python train.py --num_hidden_layers=13 --hidden_size=512 --num_attention_heads=8 --num_key_value_heads=8 --head_dim=64 --intermediate_size=2048 --vocab_size=8192 --hidden_act="geglu" --norm="rmsnorm" --norm_place="peri" --norm_eps=1e-05 --positions="rope" --rope_theta=1000000.0 --rope_fraction=1.0 --qk_norm=false --attn_scale=0.125 --bias="none" --tie_word_embeddings=true --parallel_block=false --extras=["capped logits"] --init="uniform" --init_std_qkv=0.0191 --init_std_o=0.00375 --init_std_up=0.0191 --init_std_down=0.00187 --optimizer="muon_variant" --learning_rate=0.0101 --lr_mult_o=4.0 --beta1=0.95 --lr_head=0.0153 --max_grad_norm=1.0 --warmup_steps=200 --schedule="wsd" --decay_fraction=0.885 --decay_shape="linear" --final_lr_fraction=0.05 --batch_tokens=65536 --max_seq_len=1024 --doc_mask=false --train_tokens=634000000 --max_steps=9675 --dataset="wikipedia_en"
Each number is 50 + 15 x the weight over its row's rms, rounded and kept within 0 to 99. Layers, rows and columns count from 0. The size before them is the row's rms in percent of the matrix's.

# down: layer 9 MLP down (transposed), 2048x512, rms 0.063, rows 1287-1293, columns 64-127
# gate: layer 9 MLP gate, 2048x512, rms 0.122, rows 1288-1294, columns 64-127
# up: layer 9 MLP up, 2048x512, rms 0.129, rows 1288-1294, columns 64-127
down1287 109:89 24 60 65 42 43 43 67 47 57 58 61 41 59 58 57 64 36 48 49 40 61 57 33 47 45 41 64 48 69 67 62 30 42 52 38 43 55 83 50 65 69 52 65 44 56 31 41 49 60 60 38 69 82 36 41 51 42 44 53 73 33 19 56
gate1288 099:47 51 59 69 38 49 72 43 65 44 57 50 52 60 37 74 30 60 13 50 38 91 71 69 49 56 70 48 39 83 74 40 30 59 56 35 54 61 96 80 59 46 46 52 34 27 50 69 67 49 38 62 42 61 52 34 59 67 45 28 42 31 51 46
up1288 098:30 47 52 58 49 50 41 48 54 51 67 73 63 59 51 95 56 27 31 30 32 74 61 46 43 49 62 29 25 61 41 42 49 48 65 61 61 35 55 30 63 47 19 61 41 54 40 53 40 54 37 36 53 82 80 41 73 56 53 24 43 41 56 28
down1288 095:78 48 59 50 42 40 44 80 43 33 30 54 45 75 37 61 52 68 32 61 42 42 53 67 36 30 57 60 55 42 27 67 46 73 46 92 56 48 39 28 69 57 67 43 45 37 54 45 57 61 49 23 67 55 73 61 40 27 62 55 71 80 47 67
gate1289 099:22 25 46 65 62 48 45 21 26 38 53 41 57 25 43 52 56 60 52 37 67 44 63 77 60 69 59 48 42 63 32 66 62 46 38 65 50 57 59 48 21 66 61 62 54 74 50 45 36 19 46 48 44 12 50 60 46 54 60 49 65 43 88 29
up1289 101:54 50 62 36 50 35 40 47 43 37 73 51 46 34 40 46 64 49 52 61 44 49 65 58 47 61 72 65 53 58 48 73 53 30 60 28 44 40 36 22 51 52 45 80 87 31 33 54 15 52 26 38 40 55 38 40 29 31 42 71 16 21 30 66
down1289 100:31 56 25 64 22 39 62 62 29 50 54 45 48 64 34 46 67 62 40 42 72 49 28 43 49 52 52 70 57 57 59 33 35 28 37 31 67 58 55 63 87 30 40 43 62 31 48 58 51 38 81 51 63 41 85 51 70 47 43 76 45 55 57 35
gate1290 077:53 44 46 54 44 54 55 57 49 44 20 35 54 27 41 57 66 71 59 47 64 55 66 53 69 58 59 55 15 60 66 47 36 38 41 77 54 57 34 39 64 57 20 79 43 26 20 64 51 48 51 76 26 34 54 73 67 63 61 73 57 68 53 24
up1290 073:33 55 51 49 43 26 84 67 42 58 73 31 46 66 82 55 55 71 56 56 47 29 50 48 67 63 32 45 66 55 61 40 40 55 47 39 46 77 62 48 59 46 47 16 55 47 66 34 31 71 77 47 50 44 61 17 50 56 37 35 41 61 55 67
down1290 077:43 30 55 25 33 43 52 56 52 36 49 51 16 60 62 81 46 74 42 25 31 60 50 42 37 93 67 58 41 56 34 23 52 67 48 78 58 61 23 59 61 59 59 49 70 49 39 49 22 37 45 54 54 57 45 48 52 65 49 62 44 58 50 69
gate1291 097:52 50 78 54 51 45 48 35 58 44 41 31 57 72 55 45 74 44 51 35 50 37 44 38 47 49 50 58 60 61 67 49 24 77 39 49 58 64 48 68 34 47 31 54 29 53 62 21 47 62 37 40 41 62 27 58 56 62 55 57 80 76 46 35
up1291 098:57 57 25 34 44 45 71 70 56 29 55 55 70 11 47 47 62 46 54 77 44 49 67 43 41 68 61 36 76 55 43 40 47 62 64 73 38 28 64 29 55 51 27 63 41 53 71 72 63 68 57 42 30 62 50 67 55 79 64 65 61 65 46 57
down1291 094:50 04 39 18 39 45 18 60 59 44 25 37 44 26 33 60 27 55 45 49 49 91 69 58 63 51 67 58 65 25 42 46 49 53 73 24 66 48 37 76 41 49 60 67 51 24 48 59 41 27 86 51 44 45 62 67 25 65 43 67 57 33 30 39
gate1292 100:01 87 34 46 57 46 40 75 60 66 35 62 55 54 59 53 42 39 40 48 75 65 70 41 83 57 54 56 38 46 42 65 23 22 59 58 34 36 39 67 52 64 50 45 58 88 42 61 54 31 74 56 43 63 58 52 48 27 34 66 28 19 30 66
up1292 103:51 80 58 32 52 48 47 38 42 43 44 57 33 47 65 68 63 63 66 64 43 75 46 37 51 35 62 55 42 79 38 46 36 77 46 61 67 32 56 54 48 27 31 59 53 42 23 53 78 56 41 34 54 43 32 46 10 52 46 65 34 26 35 49
down1292 099:61 65 62 46 40 56 51 71 33 50 64 27 40 77 39 51 65 58 27 25 48 44 53 33 34 53 59 12 57 59 36 84 32 20 31 72 59 51 60 21 49 30 46 71 52 40 63 47 66 66 38 40 65 42 34 22 59 65 74 56 60 50 48 75
gate1293 120:31 62 73 43 61 48 32 49 60 40 34 65 51 55 81 49 68 32 46 44 70 57 79 93 71 34 45 39 39 46 67 70 38 31 61 59 45 38 54 42 65 35 70 69 69 32 81 34 58 42 60 42 55 62 67 57 56 47 72 46 45 29 51 73
up1293 120:54 51 57 52 58 15 54 43 43 57 33 17 58 46 59 54 23 60 65 54 34 59 19 35 33 35 52 46 53 16 43 34 73 61 62 57 71 32 38 67 55 30 43 56 41 74 61 93 56 79 11 61 51 50 41 15 49 59 22 47 59 80 32 55
down1293 135:74 49 44 71 60 46 53 43 34 66 63 59 72 40 47 33 51 54 65 31 80 32 34 28 50 56 65 51 45 37 14 65 74 28 34 58 24 38 43 74 45 38 50 58 45 37 49 82 46 81 33 40 61 39 23 27 54 68 41 60 62 73 54 55
gate1294 099:47 58 27 64 42 52 43 25 41 54 14 40 83 50 47 48 34 53 37 80 51 22 24 60 41 46 72 16 68 59 66 33 57 66 29 54 57 29 50 56 43 33 57 34 61 25 46 39 51 49 42 53 60 56 43 32 41 55 37 50 64 34 38 33
up1294 097:28 29 52 48 35 43 63 38 54 56 52 44 71 34 47 57 62 15 48 80 42 37 21 48 38 95 63 74 60 53 54 62 80 49 05 44 57 63 25 19 74 69 60 29 46 55 60 44 86 53 48 52 64 59 41 17 54 65 68 44 55 47 58 56